{"d_mlp": 2048, "vocab_size": 32000, "norm_eps": 1e-05, "qk_norm": false, "init_std_up": 0.0275, "lr_mult_o": 1.47, "warmup_steps": 200, "schedule": "wsd", "decay_fraction": 1.0}
Each number is 500 + 25 x the weight over its row's rms, rounded and kept within 0 to 999. Layers, rows and columns count from 0. Numbers have three digits each. The size before them is the row's rms in percent of the matrix's.

# o: layer 5 attention output (transposed), 512x512, rms 0.139, rows 15-36,79-100,143-164,207-228,271-292,335-356,399-420,462-484, columns 448-511
# v: layer 5 attention value, 64x512, rms 0.116, rows 15-37, columns 448-511
o462 109:490491494484504492555508484497471483487471491483528514507507558490482498499473525498483532524476521506471540507478554496533470524499503528480505517532523513506509479532489496518490457561476528
v15 098:515479504460526497530528502496498524491527487481501492529455490526497481520527527476512538523517514493498520490455461514498519491495477464517503492478477497491459495518480486523549486499517485
o15 091:537523482454493509486449499500506460466490475489511472494497465523490522521502453520483522529517525504511513490493486464526498475463536476480482525512490520493507506477499467502533511498449523
o79 091:511457537518506489520489487458516485477506507522507491530513490459486501486524504503506484476549480486495454530515531497485511528521510474520502514467501510493480501537521522495480524471528480
o143 090:515484509498471546487474492489452494514521518541520518463497526493498471549490512519508482514500516498513533538481496489469454478491489494467516540488513482481537523498499480540461499481484477
o207 103:484469505510510466504515503514530505497480546494510575549514484511511504474457500488487557510491508514497478512537489496479493518514483550508507504491512449507527536484460495503472481471484523
o271 097:480578489493493488472505515501519489514531462550504465466467468484493519455490485502488460470493520490520495465535516514525527487532505526516534515561510533499494534493553513450549485505525509
o335 099:566498490536485501532467467497507476530536494481473433460546484493481488478498503496494451501513450489437497514523496525480452543560483509530545514474459526522505497532505484477503502499486465
o399 099:531473489483515522554502465475467515510502524535495541526507469444495528479489487466476499488507514493509507528506488491471510521476494497495489507503505482445512478510504508482517512505508514
o463 116:468574498512498505498497506490484514544522498523474439491494455512498515486480493539511456496499498480500497457519501515556525493496499482517544512531509537497515524507559524433494498532556499
v16 101:445490519508506514537497502496506501507508495454485454453516535482509499464535503479515497555522525504483509521539445478508488507490499523512507518522498493459506478495444461503505509496503461
o16 085:515516502544524525528493499499522518454525522508491507513462481448495513528539509503505492469528544495502496510525486543512465537505481506496480516506517470512488526513517480478480548490503464
o80 095:468523519459482510529515486504549492514489464470499469475529493507529519503497489527501495465465473500508520507498512493495499540519530495503485509543508488491535468508491504529502456522539454
o144 088:537471504494476505504477481490452471505481484516498479506510494538508458538468484470475467501488500493483502493460485496484537502511490470471507472489515511537483516517514509462488461507502500
o208 108:522485502442509516468497512501497454483480528508519472523516513462502479509474534509511510519481479502527453532475477469475467518487507537532502489502528545520530510487542500517469493480460501
o272 102:476557493561529492473536490493487500510541508509472480474520493526507495464520480493549496475487489534513553490490501499462506491499493503527492484496509480471527508492522464512498494536475514
o336 096:493557507529554489464543490501500524510499534504515501524483468538483489522485432478491499469473476508478492504495455528501495469514496510497481517498489525448485461465521519553483521508514538
o400 100:514534517464524483526467496525485466510505495455510480474532483508542534512508525524489507464501476525509509470506504514463491540533507489477500485492460465506502497482512542477479444553518536
o464 117:483520465556511492460547490478507501504517504550468464489531497529496524479522486477547471526517496516507544490516513513497540483545510490524489468526477465478537495498504471530520568531536496
v17 099:525520492488506475499500479492511474503490519489517485517464472467488453466482491474484503512464494484533466527492506511486537507484495510498481508526514486491509471532521542482471518493508487
o17 088:498497482466503573510459492542542448446499474442499460482482510504486503515496472512507471551533501494511512471499519498453466487503471489491495491511530494491533497524492535506524516517493504
o81 092:471525497486515457500496503521458465524497516499468499440515449467489443511481539499502512487509517538475520495439484460509489495557499477452475547491511536491506509520491507538507529454495525
o145 095:477517499544515486548516490503544507497528509515477505525499546515552513509481496480454473506509506489508494433515491486482516514513514493555556469492534483499500518527525473493472539499484494
o209 110:471524486508530503487513525455488560469505512528498529493498524534484536492513498506541480482500464499539507513496484527523488493473457517511506462491508476536498499472491495470505489530467485
o273 102:543501461466517501457502485565481497557508486485510520465476493500487510508486512480535506473485468479509504498521512533489507506551483499489479506510482507512500499515527518524456521485482549
o337 096:564486517488484462488505524537502455531496521519492470521512502500508515466489525522480493430534527498480500471505494428538512513511496498489475522491484504489515515513506516541478520486524501
o401 100:507510467491498471467525502498495510464501505467478480492516489474504473491522528523517464524546509501518547533472504487518467496509537479472454503518510460508488494476479533519501470478480506
o465 115:553483482472510496458503494554539453549524508485519477473452486487482543497490495493522510496499469487448525467502504508489536501499508480473498521535488514475504468493543509502500530465501527
v18 097:550484537479483519537545501486471501496505511495517488527521488485514523496501559468464522536474499530509466518497528516508495464536513467527475509506483486492540493512488485488485533513505464
o18 084:500507512491506444510485468493530508490474489437500515482454523512517542540545488450503524528517494500504529524513526476492525490496507484492531487499479479498490518483487500524466487529471475
o82 102:478468505497510525512511480493493496506503512499507485505506523482462546504478495471497514547472494547463461513523523476499507472494492520496513494513516539438486475483542524512459459521507499
o146 094:440537487496557510490481529531470516515517477471459492535476500493525481508517467510514492573500485540513499541494489502471539524492544504495507455478529509507455495508533516468484498489477490
o210 103:495485478478531495513512451517510529509526527525520490516570452562505525539526492512523547489463492455502487454512501453488472479439511528499490499485553532515487480488506455490529453493539509
o274 093:482457475519503513522474495511501471504518479517525545480504504488500523500497500541479518469551515504489526513523488531517471513558495455526486540509474477486520509530507504525498485517495495
o338 095:518509483529481531479481479513491467480455507490504519482485501480518500460494437530477518545509491479467459462477517532459505522541484470461502503562464466465504509523503500472470536488498509
o402 098:524557473478462525507489514492495487580449497526456530421531496489531527530503450493507495520518514466510530518489500513517477500449482523476429489511524485493459537530512521520499481477515498
o466 114:495445489490518475521488491515522479472500494508523515518509470477482509477512505521531485518536513531498480543492497492517477510575499443502475533501480497481537478520498504493515497536478479
v19 100:507514474514465518485460482461509497455532486526468509575504482508524500494528488518448528498489482472493480502515512536464495495505487492476475506480498502528519488526483516524489519502516487
o19 094:522487477500459483516440494506505516468467512516535481446482497473519518497499513455483530521536442517464490488495510514483494496521525510491482462494521504488485450478482499487565495476486484
o83 093:515516499490537543496492480537461532489545477471527509479470471505540516515464520520505518541501470543499489479515544524507510513457478502504494517491503502523462500522518481472512495479463510
o147 085:516459518493484517483555510498483459499474534496500454464487537524486471490481464506548477452485501472526489486479485496482497491502521515468483478520467516475521517466445503481494549470530500
o211 110:501462468473461485512528478529495479536489535482493494537479501511486502478550449463494476494448538462513514498490480493508517529515517505519488505510521475477492493454522502473492473489509492
o275 100:502517511529504529501491524517540509523480453495518465477512509510532489541498537485522510511515464540498480491512533511494457511475482515500493526471465485485488466560525487468484476505461500
o339 093:485509473528530532495455520476540493491515479536487474494545520516517534501468509527496509492497477519501501502499500471472534531493480485492490479501498504487531494516508513470543498533458476
o403 108:497487488472533501491509511501540498487520465486504461502490502485520531531504534527494490514556493502466488497526530477513534486464506530490472527526462483485499489529489460460527483524485482
o467 113:519528514506499513501438494526515513493525476484507521499515515495505489519479537489495519501477445515501492475493489539463459512466471501479498531465459518487528471556512527472489480475477502
v20 102:469443493500509512553472450527465513535512491504504455479479476509483512526449492516522524501497473488500448536508514501490477508496490492499458485509461550486506499480474504505483479485508511
o20 079:466487576486483458490469513469507509500558497540462493529505486533459520523469509484455500482516530526500501525502474506494511539522538466528535501513512514487505519485533515485486494547504503
o84 094:488492512525535477533494519521534483533495458479515469507503480456444523459523502514507470518486522517478502464492493487497465467514485536513492499469461478528544526532479503500504492427538488
o148 102:461490496514494517515488512512528527478512513477481500505535505516509483520568474471467538523468467531461474523477484491524519490511497504523509493474536499500492531556523500527478507522476517
o212 115:508539527461492491479511471491470478510454506501510548479507511477511495508499469466510528496511517461481512533522549495544523469454496497510476561518500497498463511518485541539525493498550483
o276 097:543463456503511463518547510512515511504501518424439511510494469489473501458486511539507448502538469489511510426498492550511488513508507517492478450508498475526478438498512503424502524476479485
o340 106:517453506515494515505495530480501486513538537491516500524517479476501512480488498488514524484492510501494500483477513481492518507543480480545545507469492504503517453515476485492531498528449481
o404 108:527474481575507511494588450495513512513490449472535485498505465485495520480514513509510452503495490538486530430486512482485509529485498529455441479467535512486543495492480510514511503466512505
o468 113:505494483512495464488503562490495498497511522446445525490512481501515468465503547533477490479526513463528508485493481558505473473545518528527512459506504500548475504526543473436505533489490506
v21 095:519528509554482511467538482498516526505530518479458477482460525519511562491497515488517519551504534503543503503469515505526528466493442503491489505491528479505544505449530496491482500455499517
o21 088:465494499512536475496490514471470491486514528477501506522506483553485540524484451532525490497461549513533476498542489466484512536496519491507456510522487495456507496500509508529465489475456521
o85 100:541472509561542478500489510477515533526505473466516459460470454474495478485515494514502507481515468513472505492533537493471523504495486498505526486500485524458455498487501478452518495478526533
o149 093:515470487450501474511469506491474491482549523492517481477516542428520510465541481507476495491541502484518477481469519494503521466540495554498509498499465499529470513540470529540451464473502484
o213 103:498516484489494500542477479536475484519459495514509523519512455502501491516536502535493529509486523469504503516525516566512436540491546507534499477479540475472530484506456550512521489551462523
o277 094:510558513545485506469502489482550516504487461472553490526501487553481496471467481474496488487492495469462514493539512506499506492489469499510432497486477526501462486480476469490511556488527516
o341 098:496500553531495495465520509509453527501521505493538504494523444525475498515513515502471512519485438544511469509502494482467560490486490539470516520535503508476481467506516460524518488526578511
o405 104:504524540542500549530529553475479544522546464432506515500432497414477487478515498489506443525531470490465516473476509525479461509509462484487488508485530514488495537494484482486482507521516535
o469 107:483537488483489476458520478476550499515502444495511500509500501537475485474470509479531453516479502507498510458522481491529507474480476487520467499508484520534493497498539457476520554437547499
v22 098:478497525502501535524468487490525518516483512456491509487519499526518517541539506536512496503513490459473495463566500488492510521523529483496478514489498442530559497445513515505509504470489525
o22 081:583531459515477531522462489474497490504560479525480501486505503509476528503488528476510456467494527487493479469458480517462466506460473514502506412522518497498505436528508487486500546511479526
o86 101:486516486521527482496513497501539557482437462489487502499519493461565462489511535449499503536525504510472466523476464495528496501545497504511514518467471514493533497494474505480503510496545471
o150 093:489532497457491514532460492535461474503459491529485508533485507525510504458503491524564495492501517494548521466506533505500477490486488443481520464531517550521493517484477468496463460502546537
o214 109:529487473482528529471495444474489465488499488468490494506489499484490443505485516534503457467470493462485539498504473497485521482510486498482472509501499515471499496497466473511478473493508519
o278 099:488459496478518489489503518483505521508479491516515492504518530475472495518491442464459511492489509511477493493497525458474468445490507465517460496499494444504507538534480550504509512491494493
o342 094:474489511538499453492520568511511532513469479511522545492523492475507488473529496468549520542508459528505447493522543533501512479535491569530496506488479515468537508457551498506524509542491472
o406 094:464495539549490532486506498476515527444502489484552477498478530527486496506448494496466513539498496534482479504487478486534517475553497515550536537471503486502512496538466513482488516490430436
o470 118:500501534497489512531495529511540502531504521482489533476543497475511515518507468501453517496501492550466479515486519516509510518480501528505475459506504459483505513491477507518541535509507490
v23 100:456506473488502493491542495512481518491518511485487489491473514510456461536494523475519512492429475525502460459521512508483473508499468473502486517475495525539532489480468512488493493457513478
o23 079:481498499465510547485501466535533458480441472488507512458486496490510512523456478468470502499527486506523515507545543491490479491453495501459503485509516469531477500501504483528515513514479538
o87 093:509468508492519493485494491499511489459559475493480509525435474489504554487504472490495511496550499494554535445500530502479529482484458511489499522495501482489499507514482538420507522511491505
o151 107:499510493510514483531509488501458486476486498527493518524427502522483502489520465493503490477494516531510441497489509514534472508502549462522531489448539531500501468548485497494468511544495483
o215 102:509537486522508481521503489500534608517511515490494496510540522516546491483497492497504506486526503503470509542482511502502520519523506499523541496542472511500511506516474534553468472496533523
o279 095:536525534426494528513505496514521485499499486509492471528513474497464531535478472520522498537499485493496475534513414457465523496491504489532471493495511499456516484514522515500530484485493492
o343 100:482446457461499460511441480501501505496545505504475494517462477511514511532517496499531462499493482466488454465491511446503527480483475507477482486512492502524498490475515439494493526551491508
o407 104:497444471490536500479520511506516497485487500507564509501495507504516484507507487527530488504515495467505543499501510495504498512535499512509505503509492488516535516461487514481496497507550506
o471 116:510490535514451554516485520521497476521505459539478485518490477475469544531490524502491509541472477512533448492533451498494487497443484507525490519456501483446500506510536474499510523468508506
v24 098:461517493521463496485479539499467489530479469496459500537518492496543507511527545503512464472520501509503486486495544453501499495467494503519525524516501529501493480432502478472493511506455457
o24 091:486467516446481476524449458451508525466493455442489470492507528541476533480527486520504493508507497494518522487501551494496506482509487475479514520510438450530540535470520466495516494479499533
o88 091:506494531490533465481500529528492505501518498455501513486473485511481519484521520506557481450547492494513491486511460460497502480484512532507513509545527516477495548493493501510505466495476516
o152 090:533484494517514503493456513470465531550487465512495505474491495507504459523477492497490485465478516461507507571493518523470550498509500483496467508489438512472543446513489492541491494515511519
o216 105:497494513528500496480512509540535480528519492523531508495441538502483499486471495497478479497525506556531483438510529507493479511534521475493479525510501514458476504541486487484505521479483499
o280 101:520520507542487533493544486476525475455489548505490537536526475485497493497497495543536526512473561506490527541485506499560542492489487490497531494479522467521440508463482528547493514495488502
o344 099:511467489513535484464508501532497495478528534494564503475493508467512490541470473482497490532481509487475517524506463488527480472460512480507549470511532495499508530467477521492516534532540531
o408 105:485498463533520433502483482543499513486545498507526481521461494485490544519492480487527529514464508513470476469530473497510534541475514514480536497538510514509500505542551494479522499471445471
o472 116:518512533509506543473505536482511450462478547481497520505537472501497479480512476489505526512487531482474540545465524508541537490480486501501515480494509464512420486484499505567494512502522504
v25 099:485496506483529466517495477519463556539513484482497534469548488460490481512500533482525503485491512524498467517505498493497490488497487524498557480484466477506521485489486527501486468443502491
o25 087:430527542512483528530538489422481504516537514513476476509464448467548511455523456504444508514501532509476513490503502513519504516504482503533442518491557496495485494518537545465508503486484533
o89 105:509501516487520478461472468498506482498515504512517488505514519492492477451501505501514521474503496470505542490480549525504516517488541558507532519475491469509494486488500487484519524466515535
o153 094:499505452521501516544500538541521508490505505523500542500482489466473510493452526495498498461514511533498450518519489480482498522531495488479502498490501482519531504508499488506491521506537497
o217 107:509509486544474504491504529475522476504464484492518502476530502523514507507508513542545521501517510511487499501466527510467543498533489457519482492467526515499517474480509544473474511514525502
o281 096:511482518503518513485490474537535485505517511502509451512519520452495525509507485444488522497525467488518501473463482513547479537474506481539492521513472514471510511489460456538533482522461501
o345 099:539470501497501465494505528514484488540522484480494452530528507484483498475522514509516494464495527485499510497510478436501513487515500478501502511497514546458547495514514462503472494506508502
o409 099:512516551517495500463490510449527488533527508537495494528487514538494506531465470471552480493536530503524543530482486493490500494505494444462477531533476466524510517496515512537494512477441508
o473 116:510498520440537456494486484511519504522463502515512486508495496459476525533499502456485498522511480488513501503511495504522467540478498500513534530482505488472507486471474472517563488506484460
v26 100:524516476492470532498526484488459520492494428528467481506512514488511511436484521483492490496467543493515532489482526511466469466482493490523576505478461542500550538491491500506510488530478491
o26 086:506446508443575497468472483491497506481491447492487494484487454498495507506494501459515474493497524487525488479549538506489475480504505535477484477506493509479481488532503500495488506531440485
o90 092:472480515492496505537524512518543514519503506520515506497503526514503485504484524519475445498488492461470486473515455494511534536524494502491459478483507570487519516475545515518519490515483508
o154 093:527537532493510538463468492504524520481513492492493530508477499527520512528550495470509516480486525437490515512499581514487485524496511463425506517503510477496502490466474492527496486543510525
o218 101:530514488517499488499492472502520459474526553501524508503542510523517495513492506500534500493526535527504512501489501498492502511480487533507492488493450511509493485507500529502520535505519519
o282 100:459460525522479500503483517504500505472510538513475492495473451493504530461510529492504467485493439469499494479485476507486494511515477512488510499511485524482496474514491489535479485483533535
o346 100:507492512476494517535486469490523504515424510447500526503471509504489500540486528519453537561488475474487504522526514493508520527454531492512451496536486479532502510501486461512534489509493507
o410 098:539538526524503491531494449498506464502529466490524476497458472517525517501477516523550546499505484557501540495498459494491520519512496497518445509468505512490480506519501523470468499506510508
o474 122:454465538492452515498486541498509536493508540522511482502472456491524518459519507504534469504532447455517488494521481515497491493494505506486516524524471497439503502511516471502479501463493505
v27 099:514484535509517512510462450515501558459510445514473503486480491529541519518514490503501500473486524483455467446507527489519512456525477486482519525514439512556563469491511530484497496497548467
o27 075:541520508492546508496510502487476502509486546534508468508508472489496488483489493530472504496518474508493542494519467482452527482506509526562484487512474467472526528476490563450495499505485510
o91 092:452448541516487503485531508492528474448476472468482486498497481505529504511478485480512472487489506511504497493459493473471517489514500460505495520513471514520487518501507479497480502523515505
o155 084:511500516473470489509515462475548524528503507496459519498517505503510540472503528506519498513509503471458487505476494512482530492503534529495516447485505524539491475495469518521502557477495485
o219 102:531549507466468514486437548508465500533509491526527513517484536546482495491538533566498517491491483515532531506445473490485505503523537478474449511512484508480516503505457479489479479492473483
o283 101:509462488530514499533534521508491479466482501540495542490492503488508542499454506467469529543520508526483507492526522452535453539472480504474501473495538507472503508541534476505528480534499499
o347 103:504472510527505513501495556486512493526504482459477513518546492508552478513515497465471478493499523509482463503518523538477496534445488499494541505476511489463503511468533551518492459523497511
o411 106:526462523473486476499538513544524487479517481512519476535518504477492488562497487471537497496483507482495513507468539502517542515488474483513508519562495491489515493510477451535585525487499471
o475 119:468516497518540498499536476497500490477472479524483521492490491507479532527469466444482509527532548513486530492517494462540425494500473508503508483507536499521506498510526518471518473522495503
v28 103:528509490509477503482498452458444453549513553524512493510479486490545506467481507489526554524480510500516521476504469498491479498511520476519511503509474465502508522476503481547502527481472486
o28 085:479479506488492505471510534494462481492503466498500562502532464521443486537504530505486501464515529527503531499531473493524529511469519511526494513508509500509536486532531493494493566549510537
o92 097:492484510506432530520529503517537489538541465500484478482518524484552481457464512512522502478490478494471467520475536518493497486491505494520508457494497528542500502486504495495497505483449471
o156 089:462554497523554499535513503560471529471491540455465510498495471498478505506524459500472458498516513469460510529489470443542470495502516494500513481538541493435532513510499485535488547503516482
o220 110:519479505476536471478477464470518484457466513547481465489487515492501513482483463485512504530469466542510514486474493499455536527482447539489494509470488491518523524505479517497522431465491519
o284 102:532533541477502464533513490480499509561499476483486473507512482509514488477516485490503517465519499525537511526503513550474487482526495493490496503487467493471452463516542516462523480507528488
o348 101:470510483539481502493530535509496499516521525464478560476520516500530471517528502530490490513479464462502486510510518503521484496556519439505458465482516484492457535527540503486520488571499472
o412 103:504504486523491486500486494483505511476516474495480471483562548494533463537495494533497514520518489489515531517464540513515468489502549490518500525485489496496483487487479482510503470513446476
o476 118:517539492524481535487519508517489511545499464471494526536498507503492502480482474517488514474482513486513497473535510559514500474506510500490525505494452536481461457509522461474517491490518489
v29 100:480467460520500470512499499510486500481515542489479482525515481538472496494526522520503495514524484540504520503486511464457508546494525537497477509510472477496457547495528555477509475555504507
o29 088:546462498515511493497482524512479474467499508490491502479437487502476532447468544466443483499495543492508493483511524489478505507477526494489500456494493543507522526489485479496492522511544505
o93 089:524558480456498504483498463500491494493489516529520483473487487520549490516533470474496484510465539500507468493511451486521459468524507488525489548500516511464499499521485514485514512504486477
o157 093:497469475514483465481537505518522511478484474514545508525518515524519530500446437510491511517487463496519524474524515523533505478490487514506470471522508481495494493470493471476509480511514536
o221 104:521507526528539564476492462498487446506493439472489494523529518483517518574478495495473520472492511453481490546482558522499512503499476450463501509485498531500491466509530503529487476473476468
o285 092:497503516507498481463464527466502543537474523499504495474464483478486513473549541503529469518514533500516502515497495475473553512523505493479477486499502487503462529519474551492511535502477472
o349 099:523534477464471507481455481444482494492469525510492496482520492509519492517485510501477475527494504508488472445524473509485416521531487497467521492545496488497494495542458508447489491476494522
o413 104:497508506497471475488480480529466522520482524504478512481469499475482477508508485480507507484480496521549490498491517522514489500536496518512481476496483482478539513437515536500489515458516561
o477 114:501472482521478504506460517505521529506488517503485485467460509463505524440550506490562467505518474522514537499485512442489536497540524512527496469510477505473444506499476523515539504541492495
v30 100:498479489520489555472446493515512558452522483500523463510529482525494494475522458519500468504525534495479510499519523461525512531506492477492467506500489467520460489496542488510507505480508489
o30 090:551485459462499508521443544500520491488510521456495543516475529518546536522483472488488491553540471532525507494478482490463536440524548503510453485494428518487493483471486509507494511491512498
o94 105:549479522530481513487463501496508506519481485515487469545535470502479515536517484451462531517471484489477495543525496508508509496517465506505437522469477461511509543492477477505491519523529465
o158 092:463523489520491537528538493501534503502498509550498505446542504513516491486513512533478493506503490539529537480482438463473510497494502480513491510462485486473510500512519495476476489521513477
o222 108:534482520474507453539485499505520479515474483487501530485492486473485505473500565508513488509493503498496489495465477505548505523537506529498559496543532537525465450467482480527505538531465472
o286 099:487483513483534503491468482497514484471556516463496495480522521492487509496495463482527521516542509480475523513479501516529499449483522554470510530534508492499536500499510493474450523509523503
o350 096:487476471515472511527519466488507502503497537495501458552511543492476494494506482484460481478469464537522495495500506546496509489507478497486497508489456492490552504516478464439483490496517495
o414 097:516490531528504493511458522548521495470505475525516509468530477446464529499499479488549531507479522478501484462501548487519471473454493493516483524479526501531530472507493503490471516522535451
o478 120:471504499472551508475467501491492519460519504470483477503513508523509534536491492462508533500491465486495506535492465500523490450491491475494499530496511500495515514486492519484464489475507488
v31 104:476489474465487491486496488472504538500493489499479505523504502459480522505490505470504503493519484512481515511521514471518503478527519504485457500546486494506513506515502484475473508507507470
o31 084:472505515517503512469509505530527461482512550505455503519506516475512451517535501479506489496513520482547508519503503505512489525510460457451529516517508490540498518557488498520491493506484496
o95 099:518489519479513489402459483454521493518484512501500511496468536461491516486485492530460517486501513524496528452487473458515481462486493526475527471438468536528499461486523452482494474506512531
o159 096:475554508516497504559494526503525499498535491502470501485504491527566481496497473539529452523520525546519472533451496559482515511476506483486506510479509494497538509494500500485482493532514477
o223 108:517512521531515507539466479496469494479456439493503525535502486487450474508476533532503483480482540522468491485533538481495501451497498466513506480500487482487485496480444538473484528467499518
o287 100:513503464485497472465469489531504526518464504500533454483473514500453513486546478431518490501503466532524499479503518441489535531492500554533469532512518519506467513501492495493510509550470502
o351 092:529498499457501473466496474493515520555538492532510508525531491509502562488499460451512490526495496503530518505473486525463472505458487522515494504526554521557483495526513470518521481503502490
o415 110:501486482462496554450475541461486505555511490502479501488468514475517512512493508524493480489488541483493511521499473477516508510526510536480504510491494481513467536493510463491507509481525507
o479 122:521473470474492499463513489510531497499487499467536482505505536515487507504518538452514515542508487499545532472477481468459516538482499539515481516484520532485492491508532488523526503534458479
v32 101:500490465486493516488494483518478521472519525508493505493509483442518525456480516475524467492524511488457498527483524518479503508469502525492472544476488506462456531506449534522515517470499497
o32 080:462488511503489492423510474497546504506528536523489481469507476475489521510515459545446514457475498474518506526475488512499497516456499492535500474508472491450494481485526526547479478541526512
o96 093:490498513512514505509523501495476435451500551499498486501554545502487508517492501499467529502523509493496511466508490519484480490544485520526524499535499500535475526482516470515479518487456515
o160 095:491531503444473527513495521484502552507500501499497547484483489520491477558558510530497511503509511486463508505485489497520454487497497489510530478485548493467518483450499508530540522539511464
o224 107:505469463530521541480501494521516490512506460526503475492469499554484483504477544510483459524498497493531486495500473481503517503516495517521482488465541519515503508542529482485515505490488498
o288 101:465507503546537473487456485469482488476515482480452502495555519478514479531472463457532496499498504510507513490535485461476500509464475463471509498517486520512510481522488507500446501514489473
o352 100:517528492498459506486514509524487476505494473497511486498522498454497509471485502455540509496527487553506487479482498522547500483505497490473473491470498535474477515477462451503504476491493522
o416 096:532530529510462474517508509531483459477511521493500498511493499484497521463533486543478532491502482535446485516523490482532535528489498506493493520523490506491492525456494490508537458475476526
o480 126:469532498503516486515479486509459497495506548482487499478551542487518474533502463456522467497506479480490496482493511486476533513471465501497518524501488533494509514498507518501498519510480500
v33 101:529514459497485473483477525515500448499486505471468532455518514502498467494500526484484483499493509553538489518481495481436521540474451509443504479468481497477525506450477518485482490470487502
o33 090:499523530498498512482541507448472509501522500506483484543496512501504486494515520495499480485518540489513481494515448534498475527510506491571491537504511519534478465509547509509510503482537464
o97 098:516449488487488484464501519508479515481555509521486508514506516546528474526530520511555486473514491463489530541492432463467514456480475496500489519502510528479505469500529500496529479493528510
o161 093:500489495509516540503492484484478494517485513461527502505487482487481481471470476490490517506524539529507480467475482485528510508457491487525494535472500487540514545539513511464471545513510484
o225 107:534523536498492497494507483541490477491549496522498496509495516519512513492462521505487497480522517538491483438517480492559463528563511524491509504509526475457494471477497495504545510484489519
o289 099:478522500496508519524489499498555520464498524490534526443497506470492516465503493539465489523485444468526534581519503489501560473484510469499487500489466550511485536505474500523446511494495505
o353 094:554468498541445472468509452478507483496509484512498488499460496513487514536498494497525480504516442439497516479518462522528503504444497505512481504520493515490514477519510493508516502533496515
o417 100:510491480503518495503486495430494482487543491483497481502494498504453466496521526522540439508500479480494520544489519458469518483498515490482485521468451523481514492487546516431525522503489530
o481 116:516508515496507534487485525506526512504486526495512539447517494494514509488517504497510482580481481479489517571553500530510549475441472497536467499484437514523488529535488501571476501491505459
v34 098:507496516455512540501497479472521470513550459486495494533495503502537468510501508493468502495444506533513479468498525498502533576513559518498526525509520473494473519475480523461481500451500507
o34 084:487487485488525533531523506456542493520487576474510522497507516478504546527470487539515479536464510495524513497476510505524475503478473458493495497518484495513497517482524503469445487456466481
o98 085:496478490490505500493483504491505501482459489453505505518503524540526507540507538505571482523517519530509522478488517496484515483496528513460483440464505506472527504471517476486572524468537514
o162 087:524488499546515460521540542491434502554531520502513479464530508539482519516453470504477475476496470487467453523514474502507472477449495489533524491448495533511475487510455496494504528508501506
o226 113:512520492471511509461481472498485458472522490485458502491460512514485546483515460508505524469500497495509515503512474467519509470480498494525512468568457502457494484502575573519518492525525481
o290 098:491526517506456492521556499531534512492506559486508515519527481483517498546493521509456529489529460481517543511505492477449526502547488517497479480483511511498474518508487483472523475524463504
o354 091:500480526502497496513463531555502547477477506480498513530500527505487478482505500488475512464505498490498511503510528524472498492572537509493497511487507506539545487470505477486513510457540471
o418 112:484524494509481494504515486468486513486504478505490470532492466521500417542521540516514494492543490470490489522522504490482508493506502516464483550520483496494524510506530492457536468506454487
o482 114:509484489482459489543532459500551505489524508464508512517517515489518513520471525503444473497521476556499538499509515472496546519524499520506497461498519507491502509550448449448509527512502513
v35 104:516475530514465484520488516475489553534483503478483490551530540506509501500521486537502504520535490469490511505494524514513488497487476514516503510482477468539496471503468508501478526546520496
o35 080:476477513529512465476469497488500466528532486479540508482494504544528484487492472517518519524464475469516552505490489488538552512471486478492497505503507472521515531530449490515495494499531493
o99 098:499504527463490538547461500485503521522487482530473511524518465519489492505497538489476538551469515461498497512497522471464507509515472476459498452468523546483458484493505514519507492508490498
o163 094:507528502490522516474523526529533490501486547502511470509481506509451507468509518496453491440509447497506518466496531487478492491480512483474524493497500554538527483470488487491511457499473509
o227 111:514489520497544496454525499525505494507475499533525539485489507501495514525517504504533486508470498494470508473463480557515517463483523537513482495502514489516457534496470467535512478507495506
o291 103:464453466512481519537496491464471522476476508511488453516477492463492451496497479475478467560510499483525459545550518436521452529497480509506485526488530527465508453487517536533495496489470486
o355 093:531494445513483511524455531472484504471513523486447486527524468528504499468505498483494523486518488488495480507481500462468529516552503516478488455473522484488492506540534517473494516516489469
o419 106:460527516497504539524513478490527467463474459489508512503517496519505533520538548528505479482500511478485465541482482487493504504458513442488480470487497491463433442510486531473470494515481468
o483 121:475463492526470491529507491487493542482487509535494455485481513456512461476500530492477505536510525486527480513545544470500478526506459501507480519508491522476494474507542506493465532477504504
v36 098:515456512472500518496498492474513509490450500512521541493491514479478474537487483540536499536513514491488531508513500468490521474466456513527474522476513490507486536498482505512533498452517521
o36 093:505479472489544487491463528473467480516471496484520512502483535527479500513496483506513475507507553509463530461542490508478550508499529485486501498485493546488524489497482500490511480507529476
o100 098:484484485511453494451483517531482508503512475500492472497517539497496526493482479465472527466548507526501520554487474536521493513468483510518469500496513470535520511514481503464450535532494494
o164 089:520508511525478512459537534469504520499488553482524526502479488520457473472463491486515466522482458458520530505539536487511507485527492516482477506501486509505490532473529493516504487461536496
o228 109:507501472465510495546497486484503526467497507479446486516509462496534497521448538510521526471505483518472467533488489472502502457468528469488513550526510498482477492477529500483551535520506519
o292 097:487495496494502556524481486509462475504531476467547502504531486519521524489506505502447466467498508498490466468475462513465485540532516507465526504516493492461482485530470492504496485529444508
o356 093:473492517533485489481469497550535497525507499515506505513526520510488510456527517500526481475493494505492496486479494488465457511529487501522475507508532508525461547537507466515459527490492490
o420 102:509478509497467490482482483492472494524513415504461496518552497497500508490468439532442507506541489490473510484498523520485496483469484497505484512497480502560463511504540561497507483510480539
o484 110:531488504499495509529549492515499478542500523481540511478513514508504524503527487497459485480477519520496481505478510492530456536510506543507505499482493487468547464504483489499494486544460504
v37 100:517446528516504484518498509513449495504471547482513476485512505504501498496476510541488533534500505502508448490493532510485497506476464495523489489495482467437524533488503458499475541486519496